config = dict(
    head_dim=64,
    vocab_size=4536,
    optimizer='soap_variant',
    weight_decay=0.0,
    lr_head=0.00759,
)
Each number is 200 + 20 x the weight over its row's rms, rounded and kept within 0 to 999. Layers, rows and columns count from 0. The size before them is the row's rms in percent of the matrix's.

# k: layer 9 attention key, 256x224, rms 0.0324, rows 160-175, columns 0-223
# q: layer 9 attention query, 256x224, rms 0.0324, rows 161-175, columns 0-223
k160,097,172,247,191,206,213,209,222,212,213,201,222,207,189,193,185,191,193,220,215,149,176,195,215,209,197,212,177,237,232,235,187,256,209,184,206,191,173,206,193,229,170,185,163,225,220,212,214,203,213,181,230,203,210,203,183,183,209,237,186,201,192,184,190,205,208,184,184,195,191,174,209,209,190,196,229,186,189,217,179,169,204,194,209,206,198,216,218,186,191,216,213,213,194,185,224,200,223,209,182,203,220,196,213,213,194,190,236,223,174,200,184,201,220,194,198,187,186,213,166,191,208,217,225,218,195,155,208,168,225,206,239,228,231,206,189,198,162,179,214,191,170,218,195,151,222,207,198,179,192,187,197,195,206,195,167,174,184,219,165,173,194,208,181,173,226,201,185,195,159,195,219,166,212,177,252,211,201,213,167,242,226,188,191,181,181,178,208,209,180,157,227,171,178,180,237,220,193,182,213,213,217,226,218,197,192,185,203,175,212,212,181,229,200,191,218,207,231,225,168,188,183,203,195,210
q161,095,197,209,184,168,171,209,202,211,198,210,227,195,192,187,205,239,180,212,181,192,244,198,215,162,194,205,177,194,199,196,183,179,240,202,189,214,211,168,189,206,184,183,181,177,206,226,162,155,183,217,180,184,172,175,220,183,215,208,194,187,202,231,201,159,206,166,184,226,186,171,219,239,222,181,192,190,228,186,200,154,203,182,175,199,206,196,216,214,173,197,216,193,217,191,207,202,222,194,184,181,205,196,194,237,187,220,197,198,176,235,215,220,221,214,210,194,201,196,214,209,217,182,204,169,220,197,213,165,220,203,157,197,181,175,185,214,220,225,219,194,244,172,224,167,200,209,221,188,203,185,228,185,189,190,209,197,199,189,178,197,221,180,199,165,230,202,184,185,238,207,207,199,173,208,182,206,181,207,224,179,196,204,219,181,215,161,187,204,221,186,178,222,182,171,154,159,198,187,207,223,204,225,205,211,157,189,177,181,227,237,194,226,189,198,223,173,196,179,216,217,183,156,202,214
k161,094,185,205,194,165,208,231,203,189,158,185,211,241,182,222,174,209,233,193,197,195,203,216,170,210,201,163,163,159,214,186,199,176,205,204,195,221,188,201,218,213,195,203,214,209,234,222,208,163,184,203,204,247,212,198,187,173,229,229,192,173,188,157,192,197,225,181,193,202,236,202,208,192,231,214,203,224,182,234,172,206,200,169,220,199,214,177,185,195,189,200,186,197,248,206,164,194,190,268,153,209,221,212,199,207,187,211,195,209,188,227,192,197,177,211,187,192,238,213,232,185,185,181,192,222,204,189,197,185,197,205,219,204,200,178,185,192,229,173,190,188,241,168,215,216,195,171,188,207,184,191,198,203,183,188,206,232,216,200,192,193,195,200,191,192,198,188,210,206,196,218,214,210,176,203,200,178,235,179,186,220,224,250,186,208,204,187,233,205,240,195,204,212,180,184,209,165,222,207,233,205,211,170,180,197,225,168,197,202,192,208,182,179,198,219,218,175,192,233,172,225,203,187,185,156
q162,103,177,163,196,198,202,209,208,189,232,211,209,165,205,205,210,212,200,191,204,177,208,197,179,204,214,171,229,183,221,183,177,216,197,200,152,193,210,191,172,207,208,193,202,210,197,197,207,170,205,190,219,202,187,194,179,172,215,220,162,180,240,236,215,216,174,193,190,189,187,205,195,215,194,170,221,236,245,220,220,194,208,207,247,220,236,204,206,221,200,190,184,194,206,170,202,200,192,166,203,164,208,172,230,205,179,191,205,202,248,197,228,221,206,205,192,204,214,267,188,236,181,156,170,232,189,224,209,231,190,195,192,189,225,166,209,208,192,226,171,199,205,239,192,204,225,166,190,181,176,213,176,225,188,194,152,200,206,214,181,218,190,172,218,207,197,200,208,201,185,192,209,182,221,194,187,189,213,197,170,223,196,211,227,189,224,240,195,167,218,170,221,201,185,193,176,225,191,187,189,240,209,191,200,193,188,203,194,184,179,213,212,212,173,244,188,202,201,219,232,220,210,175,190,177
k162,108,177,230,178,215,223,203,173,204,227,181,227,188,178,200,209,212,202,173,204,195,172,225,170,194,243,161,199,209,191,205,176,202,179,199,184,180,172,187,192,177,220,203,175,143,200,164,202,216,205,184,207,187,197,192,206,202,214,196,205,176,205,229,220,166,213,213,220,220,198,225,186,181,193,193,184,221,218,210,184,190,182,220,188,209,233,170,209,222,171,176,201,186,182,193,214,180,204,201,222,197,183,205,202,257,227,208,209,216,179,212,213,223,198,233,192,223,179,191,191,217,196,225,188,162,224,238,200,207,226,219,198,200,167,189,207,225,218,170,190,177,187,179,208,194,217,181,150,196,205,227,202,185,168,223,202,210,189,205,190,180,197,235,214,222,225,214,220,181,211,178,205,192,183,212,234,169,165,185,181,205,186,185,214,220,211,222,199,208,183,197,230,161,220,153,233,216,211,198,216,165,193,185,190,204,209,217,182,153,192,190,208,191,172,177,164,218,179,173,161,205,205,181,211,211
q163,090,186,216,231,203,206,189,173,191,203,201,195,192,214,213,225,189,196,214,185,212,174,183,167,158,222,201,186,207,221,178,188,203,175,199,169,199,194,232,196,227,210,189,178,213,187,208,177,185,204,195,213,206,211,223,155,186,225,255,203,184,196,216,175,199,204,199,174,205,208,215,198,235,223,194,236,206,225,207,190,202,208,213,205,189,195,204,198,190,211,193,192,212,187,205,221,228,206,223,195,210,206,211,168,211,223,213,194,150,210,230,207,162,219,203,199,192,193,223,225,191,208,186,218,199,210,174,204,200,182,168,182,204,230,224,220,174,215,177,170,193,190,184,213,182,162,194,184,250,211,204,203,206,217,187,230,223,167,202,186,173,173,192,160,179,205,197,200,241,193,173,210,225,185,173,236,242,169,260,213,196,181,222,188,217,256,196,252,208,219,209,189,207,195,219,199,182,222,211,177,187,167,187,227,203,196,200,234,159,209,214,215,193,181,213,186,172,214,224,215,200,213,195,188,220
k163,091,215,201,236,233,198,185,190,208,190,195,228,202,251,218,228,247,182,176,149,206,177,196,239,200,214,153,225,211,215,193,194,189,214,189,216,241,173,185,211,230,190,210,197,194,208,195,212,164,198,208,200,216,191,186,170,226,175,184,211,179,202,192,209,196,223,169,232,210,188,238,218,226,200,193,196,188,199,220,201,190,226,191,194,211,199,212,187,202,181,190,223,185,194,220,199,195,195,194,198,214,183,168,175,178,247,212,179,182,164,186,212,175,169,193,222,195,189,245,185,219,197,170,195,224,221,225,192,208,182,235,208,208,216,186,176,225,188,190,195,253,185,191,218,212,216,195,172,188,224,214,233,208,203,187,212,176,191,195,184,204,171,184,203,183,196,243,176,216,210,211,154,201,205,169,193,196,217,190,196,219,190,247,163,197,189,211,213,202,179,179,208,215,217,212,222,202,227,169,197,196,204,198,165,224,179,189,210,220,179,222,199,183,206,208,212,212,197,203,238,170,193,213,244,212
q164,095,203,209,203,195,163,216,206,192,177,183,179,218,228,203,222,216,183,210,191,237,211,205,209,201,204,213,182,205,217,183,199,192,176,188,195,199,195,235,210,196,166,207,182,165,190,207,204,198,213,189,212,168,167,192,177,170,180,204,208,194,192,193,246,205,164,214,210,205,230,213,171,187,197,193,192,181,236,214,224,224,149,191,180,196,178,226,170,168,206,190,219,190,191,198,208,185,159,191,221,205,205,191,227,191,180,203,188,232,223,215,180,231,175,212,179,222,188,201,174,150,189,200,215,216,203,175,180,162,196,184,200,199,240,212,225,208,213,178,210,184,208,187,175,204,160,193,184,188,143,185,191,186,191,199,150,215,214,195,180,211,195,215,172,218,196,182,193,163,164,211,202,218,188,200,201,191,199,199,209,171,176,215,189,157,185,194,195,174,192,196,227,195,176,202,164,175,144,154,195,182,159,192,196,169,188,180,174,205,195,202,196,201,204,198,211,190,191,218,228,196,186,247,214,208
k164,097,153,221,182,195,190,220,179,193,209,185,183,215,212,177,230,193,184,201,179,239,217,214,231,202,191,185,194,211,224,170,191,225,210,226,198,209,191,208,189,225,213,176,220,189,189,232,179,181,153,180,197,226,208,222,185,203,202,234,201,225,201,207,201,180,216,196,190,201,176,230,199,189,184,198,181,183,209,175,181,177,185,166,221,185,190,174,180,200,213,239,196,199,208,195,179,159,203,181,250,212,187,199,180,209,228,220,222,201,205,200,220,230,211,197,176,184,193,222,226,167,196,173,201,206,210,163,191,171,212,179,235,197,182,203,205,229,182,201,175,186,189,158,220,177,168,206,181,225,187,181,204,187,225,236,217,215,201,202,217,187,194,198,171,202,207,170,182,182,222,195,184,216,221,179,165,221,191,222,193,178,245,204,219,168,203,185,123,186,187,192,218,175,161,205,199,191,212,180,209,184,219,226,227,196,182,197,221,198,190,200,189,158,188,199,210,228,201,196,214,232,190,205,224,209
q165,093,189,189,207,236,171,234,221,187,198,213,224,187,167,189,209,227,202,208,216,233,205,181,210,190,173,206,197,204,198,216,192,210,234,180,231,212,199,245,213,201,212,201,190,218,195,216,192,231,217,212,196,194,164,204,236,221,180,213,187,213,192,212,177,224,215,193,202,221,218,228,162,214,159,210,228,184,190,205,146,184,202,163,188,181,234,224,186,195,194,226,231,185,200,194,209,199,224,197,175,210,226,210,204,220,197,186,204,215,201,206,226,202,200,178,225,230,237,183,180,189,196,205,180,229,206,227,193,221,204,181,196,199,208,221,205,172,188,203,160,193,205,194,183,228,137,193,253,212,207,206,201,190,204,210,221,214,263,170,184,173,231,186,212,218,187,204,220,169,182,182,213,166,207,190,180,196,188,215,211,200,202,168,213,236,209,207,176,159,204,206,177,198,200,176,195,185,214,178,171,193,177,189,169,196,194,221,169,179,223,186,202,218,200,197,225,239,205,185,188,225,190,190,198,171
k165,094,201,217,204,185,208,188,219,190,171,183,214,239,174,197,206,210,206,223,203,205,214,221,213,213,198,214,195,218,205,183,221,224,234,202,175,215,194,212,223,203,182,190,193,211,234,220,214,235,203,206,205,212,222,184,207,218,227,182,188,222,233,212,229,219,221,209,218,206,246,206,223,199,192,185,201,193,228,211,233,189,177,181,210,210,197,178,230,186,217,200,213,185,264,163,190,181,200,186,166,181,196,198,154,188,176,202,232,230,241,201,217,179,219,228,212,201,190,235,180,200,233,190,190,181,207,201,218,199,176,209,228,204,205,264,208,206,198,195,184,215,221,207,205,181,160,158,185,169,214,231,175,203,199,248,179,189,205,208,179,211,208,216,206,191,233,223,192,224,184,227,196,191,188,206,194,207,171,177,199,182,182,175,187,185,163,199,185,186,203,194,230,189,205,247,153,211,204,189,224,211,196,183,198,198,167,205,162,198,205,220,185,218,211,183,232,193,201,180,194,196,186,222,161,202
q166,096,196,193,206,192,212,182,202,184,224,185,178,213,199,174,201,225,185,197,180,229,197,191,216,186,194,241,217,216,207,193,209,213,218,195,221,201,189,178,159,201,165,180,226,175,200,218,202,228,191,195,182,203,141,216,211,209,204,188,185,228,174,236,241,172,217,208,219,213,181,201,217,220,204,190,199,204,155,228,206,189,189,184,219,205,177,215,208,202,221,212,209,198,226,151,217,224,179,211,205,234,160,218,165,183,218,187,220,220,221,194,172,176,210,200,209,226,191,214,192,169,170,211,161,214,227,162,201,169,190,162,191,187,224,212,217,209,189,188,182,195,200,220,229,193,193,190,232,203,174,209,200,203,221,184,199,189,229,221,178,215,173,221,193,232,235,232,217,223,215,189,179,224,236,168,163,214,224,218,189,192,184,196,195,190,199,201,223,208,172,196,172,188,219,212,211,222,207,226,186,215,191,217,201,193,177,218,180,260,222,214,196,201,221,179,207,224,179,180,196,185,204,242,214,197
k166,097,191,194,217,196,220,196,192,223,241,226,167,201,217,233,212,228,167,219,159,211,229,179,214,216,168,246,186,192,181,191,218,213,203,197,211,171,181,186,151,213,199,207,226,176,205,200,247,205,217,186,240,182,207,231,177,227,216,184,195,220,180,185,235,178,196,174,176,216,242,219,218,195,217,200,189,211,197,202,211,160,194,159,236,186,201,195,198,212,218,207,212,222,226,182,186,202,204,205,183,228,191,176,226,210,172,188,175,191,211,168,198,194,235,202,211,188,230,192,211,215,194,216,156,176,214,172,215,172,177,176,189,210,211,214,224,191,177,189,177,184,178,195,186,182,155,162,219,212,208,189,168,193,215,203,202,204,176,182,187,205,164,176,227,238,202,188,212,204,226,219,191,192,194,204,229,196,194,199,188,183,203,204,209,201,219,217,223,186,199,167,197,233,195,209,213,218,194,185,220,212,216,210,177,214,183,211,215,217,217,201,175,184,188,230,171,204,183,182,229,199,202,219,153,218
q167,097,144,175,155,230,213,218,228,203,201,193,212,213,211,233,185,205,231,212,206,214,209,195,243,203,193,189,216,216,189,193,196,179,194,192,180,204,207,197,199,203,194,195,206,212,184,182,185,220,200,207,210,215,173,161,219,209,198,195,212,210,162,187,213,173,204,198,176,213,225,191,209,198,190,169,195,190,175,193,218,209,226,179,207,219,214,206,232,171,235,225,195,209,208,193,166,207,183,191,196,164,211,215,212,240,184,190,201,166,186,229,157,220,212,231,166,168,193,209,169,188,210,182,192,181,163,251,228,183,211,210,200,228,143,195,189,200,186,233,176,174,204,190,174,204,199,195,220,200,161,214,178,188,238,188,180,176,201,176,196,169,198,211,240,171,198,178,183,209,208,217,212,177,227,229,223,200,183,197,167,207,239,193,197,213,215,203,221,186,197,189,163,198,188,190,184,198,170,236,223,203,219,210,193,222,223,188,211,198,187,222,209,170,219,221,196,207,227,187,189,173,186,169,184,187
k167,098,196,172,176,191,181,193,221,196,174,204,208,210,204,198,194,180,198,222,212,180,219,206,183,219,209,214,189,195,174,208,192,202,227,192,167,244,191,224,225,179,206,221,181,177,167,219,179,186,210,187,178,187,223,180,186,215,201,195,207,193,190,182,227,186,205,200,189,177,203,169,220,178,171,185,175,210,225,220,229,209,172,152,188,222,214,210,177,203,189,188,189,195,193,210,229,223,232,203,250,176,216,192,224,188,198,216,195,187,215,220,199,195,219,197,195,219,209,210,250,224,206,209,166,192,183,198,203,200,186,204,194,195,197,184,242,256,227,194,197,166,216,198,172,171,222,194,196,178,209,192,222,223,224,196,162,227,205,199,209,202,240,210,237,175,213,197,204,192,177,155,202,197,140,223,226,212,208,218,185,200,203,161,194,209,234,207,210,216,217,185,165,226,212,187,167,200,206,200,210,262,195,198,182,195,168,207,166,187,195,222,197,219,207,219,220,201,192,186,214,192,212,157,199,231
q168,093,194,177,185,207,172,220,186,198,182,179,194,200,208,167,219,233,241,173,194,181,225,218,195,208,178,196,241,188,200,208,209,187,229,177,206,182,176,227,209,193,221,180,222,201,195,199,240,222,177,188,193,191,253,205,198,212,220,216,211,200,183,198,200,219,228,189,216,211,157,185,202,173,210,157,205,200,177,196,202,237,194,197,201,229,170,222,201,167,187,157,183,184,201,211,184,164,204,186,202,162,200,198,191,188,206,169,181,176,209,188,229,190,206,166,197,239,201,212,209,167,216,186,214,189,217,204,204,199,218,195,222,207,187,179,179,218,220,214,182,212,194,205,186,175,199,213,203,205,217,165,210,210,194,155,194,202,229,197,204,213,162,203,180,209,191,219,188,178,162,198,167,185,198,198,234,190,199,179,176,196,186,205,215,201,192,206,205,203,223,237,170,184,246,258,190,178,207,217,203,220,174,172,232,249,157,240,210,207,190,209,188,182,218,199,232,195,212,172,196,185,215,183,198,217
k168,096,200,204,188,180,183,225,232,198,200,225,220,192,213,195,200,203,179,218,229,174,231,179,215,197,212,202,208,218,209,238,232,210,208,154,189,217,226,191,229,212,210,194,219,225,190,211,188,209,207,185,174,217,185,194,194,244,231,189,206,195,201,180,244,229,152,188,194,195,174,218,198,190,229,214,214,202,173,181,184,173,186,229,171,232,243,173,214,229,197,163,190,202,200,198,205,162,249,168,223,195,210,197,219,203,186,202,170,206,223,228,203,204,186,239,181,136,192,222,207,195,208,215,198,167,205,210,183,216,197,236,191,250,203,170,198,189,202,237,185,224,213,175,203,182,161,186,222,195,217,217,198,228,191,181,207,191,207,212,230,222,164,201,191,172,225,202,197,208,216,195,215,218,216,198,165,196,204,181,210,206,192,158,207,181,229,216,190,188,203,172,175,188,209,207,223,208,177,175,184,192,193,204,194,214,174,227,179,231,216,198,226,197,205,188,186,211,182,208,196,195,176,187,205,198
q169,092,246,225,200,176,203,238,187,192,214,206,212,151,209,231,220,203,177,183,205,163,193,233,194,191,199,219,208,223,238,186,176,199,160,174,184,232,215,182,219,204,177,177,170,188,189,201,177,189,197,160,209,202,214,182,188,212,185,227,186,179,207,167,193,229,203,203,199,208,233,193,219,175,197,185,219,205,240,216,182,193,177,196,217,197,189,172,209,219,226,209,248,222,170,163,227,189,193,200,224,178,210,174,179,201,214,174,189,180,197,207,186,187,206,223,205,215,191,181,171,204,217,215,165,183,218,221,198,195,197,167,188,210,183,243,228,192,230,202,220,187,219,194,185,222,219,208,190,200,186,209,192,181,170,163,206,201,233,191,196,219,208,229,183,201,206,193,173,213,169,204,221,196,210,205,199,197,193,170,199,228,190,201,190,206,158,157,187,191,201,181,162,201,179,196,191,207,243,209,223,182,190,225,188,200,200,220,157,226,222,215,157,170,196,207,200,167,208,209,167,195,176,194,205,216
k169,095,233,205,188,198,209,169,209,207,182,155,181,209,194,209,218,198,222,194,235,173,206,183,195,191,203,202,197,212,197,167,178,213,221,219,186,208,226,225,200,182,217,181,207,171,206,184,191,175,215,197,212,200,235,213,205,190,197,236,223,230,225,167,196,203,200,237,213,208,197,203,199,202,189,198,175,176,233,192,216,264,209,197,165,227,196,183,199,242,197,204,214,211,199,201,170,172,196,236,212,215,233,238,191,191,216,180,240,200,198,201,213,215,186,182,201,203,197,216,202,237,226,206,225,181,235,187,184,193,191,176,185,179,188,201,232,203,221,178,203,199,169,186,202,215,197,209,204,199,197,186,202,192,198,172,177,188,207,234,196,195,185,219,227,197,208,140,172,168,153,214,202,203,231,191,168,213,232,171,197,189,210,258,206,193,195,227,206,181,190,163,222,200,202,207,197,203,246,212,219,195,183,167,214,222,220,225,177,193,212,187,166,214,210,188,179,173,176,236,189,224,205,216,208,218
q170,097,166,182,229,198,178,174,206,211,221,215,201,181,190,221,193,203,237,198,210,194,159,202,192,206,175,216,173,212,211,208,214,175,182,155,210,211,193,202,190,202,238,195,183,223,210,200,240,208,218,193,171,219,193,196,211,261,234,207,193,188,210,207,231,182,172,213,161,186,219,190,196,217,179,193,195,203,196,208,204,184,203,183,199,212,220,236,188,203,197,210,212,204,189,190,201,191,190,222,179,210,182,209,181,199,210,173,164,185,212,237,216,199,200,264,178,212,217,227,207,203,228,218,212,204,210,197,204,162,201,172,207,184,221,197,186,228,171,232,227,174,176,205,210,214,210,212,180,178,212,151,234,231,221,216,210,180,163,146,207,202,178,178,194,169,196,195,212,165,209,172,212,193,204,178,222,183,185,221,195,182,214,184,205,202,179,196,197,218,225,203,190,197,203,179,217,169,189,202,192,193,230,196,200,208,248,252,212,197,210,210,225,199,204,192,223,254,212,228,207,222,193,224,193,214
k170,102,169,180,189,207,203,188,218,184,208,197,205,215,197,236,196,206,219,199,188,177,161,212,213,190,198,194,158,221,211,198,198,211,201,161,165,172,218,183,198,168,203,180,158,228,198,210,224,154,177,187,229,210,221,208,205,198,151,209,175,221,175,198,202,193,161,196,165,207,179,189,215,184,211,209,204,215,204,210,203,200,240,183,170,209,206,201,186,201,211,216,188,195,159,201,190,203,222,173,213,190,187,166,142,203,190,184,196,192,185,215,230,189,204,227,191,215,191,179,178,206,230,208,209,203,191,241,214,222,195,209,200,192,228,196,174,175,199,173,220,215,217,184,226,221,161,217,150,168,158,236,229,183,186,203,211,189,164,168,173,230,217,203,205,221,215,235,196,179,216,153,180,196,196,216,207,180,216,230,192,197,216,201,223,203,210,227,200,206,179,219,185,197,208,204,190,203,182,155,213,199,219,195,224,233,194,185,213,195,205,212,221,178,198,225,195,199,204,207,204,193,211,204,231,238
q171,097,177,202,196,174,252,206,204,228,222,158,237,192,177,217,178,192,212,189,151,207,216,181,187,200,220,203,208,214,209,150,197,194,192,238,216,191,190,233,227,192,221,217,213,218,195,180,239,247,205,190,225,183,217,223,175,166,188,176,199,184,163,222,175,209,206,207,176,214,205,219,183,181,181,229,185,192,182,213,201,191,207,221,209,240,183,204,202,202,204,186,188,213,209,173,193,195,188,165,221,257,170,182,200,213,170,216,222,207,223,191,176,231,178,178,219,208,179,216,193,222,245,244,194,158,228,198,216,205,194,198,204,189,184,182,217,227,180,168,220,200,184,184,204,181,205,232,192,201,168,188,216,200,193,175,201,206,198,193,195,211,202,202,217,203,178,155,230,200,218,185,159,219,190,180,210,200,216,181,205,217,209,209,226,206,230,185,189,178,200,199,159,190,205,186,206,180,198,202,189,196,206,205,196,189,204,175,192,165,195,177,199,166,198,202,188,233,212,198,204,167,215,180,233,208
k171,096,176,176,187,190,214,207,215,178,219,168,213,224,183,244,241,202,208,201,196,218,193,170,197,190,208,199,193,176,228,195,208,203,200,190,193,191,203,224,195,234,166,219,230,174,184,223,204,242,174,187,198,174,187,176,211,178,204,178,204,187,188,185,171,201,191,216,210,182,203,206,213,233,205,186,196,173,195,209,194,182,202,201,206,227,200,225,180,204,206,178,211,207,217,212,209,205,226,206,215,204,186,223,239,196,181,177,208,208,256,206,176,205,260,217,186,177,186,163,227,221,179,221,183,195,175,174,216,204,177,206,187,187,185,190,191,221,247,206,215,202,193,215,202,219,205,201,200,207,187,176,211,227,192,154,162,216,173,146,211,192,170,214,215,193,191,219,188,181,211,192,189,168,232,197,189,226,152,200,178,240,209,179,207,190,198,212,191,181,162,215,181,205,196,196,211,220,190,211,193,226,218,175,222,149,173,228,190,170,207,202,197,189,227,225,196,208,208,231,170,200,237,205,231,202
q172,091,176,176,194,213,170,177,188,201,211,208,215,212,220,187,201,191,192,186,201,207,185,173,195,190,190,230,219,201,191,232,181,183,228,181,198,225,213,188,222,211,238,189,207,191,173,177,202,179,177,226,181,216,187,198,233,181,185,183,171,209,172,224,183,214,188,225,208,172,218,170,221,217,208,214,207,217,222,222,235,192,149,184,236,148,195,208,203,161,205,231,252,199,216,176,195,162,200,226,220,209,205,228,181,203,221,225,232,227,215,226,200,222,204,210,224,190,193,191,220,214,193,224,172,204,168,171,217,226,199,196,203,177,207,203,192,218,196,160,199,208,215,202,231,152,240,167,204,196,195,176,187,207,228,227,215,183,201,211,208,197,223,196,194,231,214,224,193,203,196,214,205,227,174,215,164,173,176,205,214,200,191,184,181,167,213,224,176,195,193,193,208,159,219,143,161,192,203,198,229,195,217,232,198,209,225,194,196,205,191,201,211,201,194,192,198,198,199,188,240,194,186,213,211,202
k172,099,202,180,207,186,218,233,169,207,208,195,188,206,211,215,227,185,208,202,182,220,199,208,194,234,209,238,181,200,186,233,224,179,177,216,216,216,162,213,155,198,213,180,170,200,233,196,231,170,221,233,177,233,201,231,180,200,192,215,213,187,178,229,143,203,191,214,183,202,213,189,198,187,232,173,185,193,173,205,200,175,186,230,215,206,162,190,195,211,192,177,222,189,193,206,226,216,185,176,173,220,177,207,195,174,202,203,240,199,224,225,188,201,213,206,186,192,198,210,177,225,165,233,208,215,199,213,239,201,189,185,234,168,183,195,209,190,184,173,193,185,205,219,188,240,190,204,171,172,153,208,155,165,190,202,230,200,219,198,208,180,208,190,179,175,195,195,212,175,164,217,214,198,169,185,206,195,195,215,176,194,211,225,212,186,163,195,204,170,196,195,234,205,203,176,203,191,207,222,226,231,183,219,202,215,194,164,194,207,198,215,227,173,221,220,188,204,185,182,190,195,223,186,154,183
q173,086,223,200,196,218,192,229,236,214,205,209,197,170,182,216,215,205,209,235,198,241,170,210,205,173,188,193,181,214,204,212,186,211,190,204,191,204,159,204,200,153,170,202,192,207,193,232,203,227,217,217,199,217,207,212,191,181,147,200,220,157,213,189,171,198,206,186,192,180,221,180,179,212,193,199,180,239,216,218,207,192,230,187,197,188,189,169,182,199,179,176,169,171,195,202,211,192,202,207,197,189,217,196,200,225,182,211,221,216,181,214,207,210,219,218,214,230,192,200,207,212,208,200,189,166,206,172,190,213,184,223,190,225,196,221,171,218,173,190,237,183,184,201,133,172,181,236,208,207,179,214,190,177,209,187,175,202,175,228,181,216,202,192,196,202,217,214,224,201,193,243,215,176,198,217,148,230,210,194,231,211,219,236,213,215,153,166,217,189,232,190,172,211,215,194,213,193,190,204,168,185,212,177,224,180,187,225,186,185,169,183,182,229,195,240,175,195,195,170,214,172,207,224,210,205
k173,087,241,216,219,210,187,179,217,199,228,171,198,197,177,182,188,213,177,165,190,189,197,218,174,193,190,192,192,220,212,186,233,181,196,179,237,206,229,213,192,241,183,266,193,231,201,207,218,196,213,163,179,210,156,179,199,206,220,200,203,181,210,208,198,193,217,205,195,188,222,195,213,216,177,211,189,199,211,173,224,228,191,199,176,225,208,177,229,212,210,215,194,187,206,179,201,181,200,199,242,159,170,232,214,200,180,232,184,205,196,188,254,202,214,183,223,211,197,221,220,220,171,172,215,193,201,179,190,188,242,186,204,193,139,217,188,205,184,181,202,217,248,175,193,185,225,183,228,183,164,223,186,218,215,218,210,224,215,191,208,212,218,214,217,241,192,202,192,220,192,219,189,210,180,194,192,229,180,185,191,232,225,223,199,226,167,190,216,219,199,240,225,186,199,194,198,188,206,213,193,199,213,176,185,214,224,223,232,204,212,217,201,199,199,235,214,176,204,210,184,214,219,241,196,199
q174,093,227,215,222,207,197,170,195,180,216,226,159,203,200,195,205,206,197,197,236,186,234,192,181,213,156,188,232,209,212,210,186,215,187,190,193,209,169,192,190,194,186,187,221,205,216,147,194,201,181,252,229,158,207,199,180,170,183,170,216,142,196,230,168,214,193,151,206,222,160,216,194,201,167,209,204,220,232,222,180,181,179,192,220,201,205,212,221,190,179,195,222,206,191,220,181,239,170,185,210,212,188,193,231,199,207,209,170,191,181,243,182,219,215,205,201,178,230,202,197,184,197,215,182,169,203,176,211,166,179,177,196,224,193,195,241,199,212,200,220,167,232,200,198,212,163,217,215,205,212,217,214,172,196,197,199,181,194,169,213,187,193,196,193,185,207,203,198,195,184,203,197,184,190,230,159,186,215,220,205,238,212,237,227,207,203,195,169,220,171,184,176,203,203,189,220,181,193,181,194,227,186,188,184,158,177,185,235,194,203,176,200,228,188,205,214,189,204,190,186,219,197,196,178,189
k174,091,176,211,192,197,204,227,210,229,200,204,234,228,244,206,182,202,172,195,203,201,210,236,208,217,212,169,176,185,227,232,208,215,223,223,225,194,203,219,172,208,193,200,223,221,194,197,154,203,186,194,203,164,203,207,201,180,194,171,205,175,192,182,213,193,184,180,197,199,232,219,185,225,200,179,199,217,227,216,243,213,200,204,233,187,233,196,221,176,213,219,176,232,189,223,185,208,224,218,208,207,199,248,203,176,200,184,189,220,192,202,188,199,205,199,207,190,189,193,195,166,199,175,225,166,207,193,197,152,205,173,183,170,229,214,202,192,203,197,174,184,169,167,234,184,215,197,153,203,207,222,213,181,178,198,217,156,220,213,192,245,212,225,205,211,213,233,203,188,193,208,206,199,203,202,179,227,179,202,181,179,221,207,172,215,187,214,173,227,200,197,191,234,251,256,213,200,205,195,193,182,154,196,191,214,214,182,183,184,237,215,176,204,201,183,210,180,208,209,208,175,176,184,190,165
q175,091,156,210,209,208,195,180,225,195,184,205,181,207,167,188,205,219,176,190,249,216,202,191,203,195,218,191,204,209,228,185,175,190,203,217,168,199,184,184,209,240,202,179,203,205,261,208,200,226,179,203,192,192,160,218,187,200,204,216,190,154,235,194,210,203,219,199,199,241,188,201,177,168,240,200,214,185,237,201,205,192,252,184,204,202,214,206,172,205,193,202,231,218,218,232,189,208,208,236,180,225,222,217,225,182,190,216,196,206,180,200,201,172,225,207,182,172,175,158,184,180,202,180,206,176,218,202,198,194,199,209,168,236,194,179,179,218,209,224,161,196,184,194,260,222,219,209,208,210,195,165,203,175,188,193,204,192,254,199,192,217,218,204,216,206,209,169,234,194,199,202,212,212,190,199,206,190,221,191,174,214,192,211,199,182,184,221,201,170,189,173,206,177,230,211,168,205,180,203,218,210,192,256,206,185,211,186,181,210,199,180,196,189,232,181,173,184,222,208,210,212,224,232,216,180
k175,090,185,182,234,169,218,221,218,197,158,217,220,220,194,190,220,193,184,189,189,170,198,235,222,204,203,195,186,182,206,202,182,234,159,222,211,173,178,161,207,173,201,211,209,209,204,191,221,218,164,224,209,171,207,188,171,206,221,208,171,217,174,179,194,157,194,223,214,223,224,218,144,179,206,183,205,202,233,218,224,218,211,216,173,158,210,199,188,217,186,203,210,175,181,183,196,193,209,212,191,164,223,236,229,211,238,221,220,186,204,209,218,196,167,229,202,177,194,216,165,197,148,190,184,211,193,202,193,198,205,205,205,190,200,199,229,208,236,177,180,222,183,186,203,194,189,187,226,225,212,184,170,201,221,164,213,214,198,189,175,182,180,218,237,201,219,138,197,215,220,209,233,191,170,203,215,224,199,223,218,206,229,197,198,187,179,213,197,183,188,230,197,185,228,199,166,204,206,201,192,207,210,213,203,200,203,218,175,162,201,192,189,198,204,247,217,170,197,181,185,194,202,188,213,193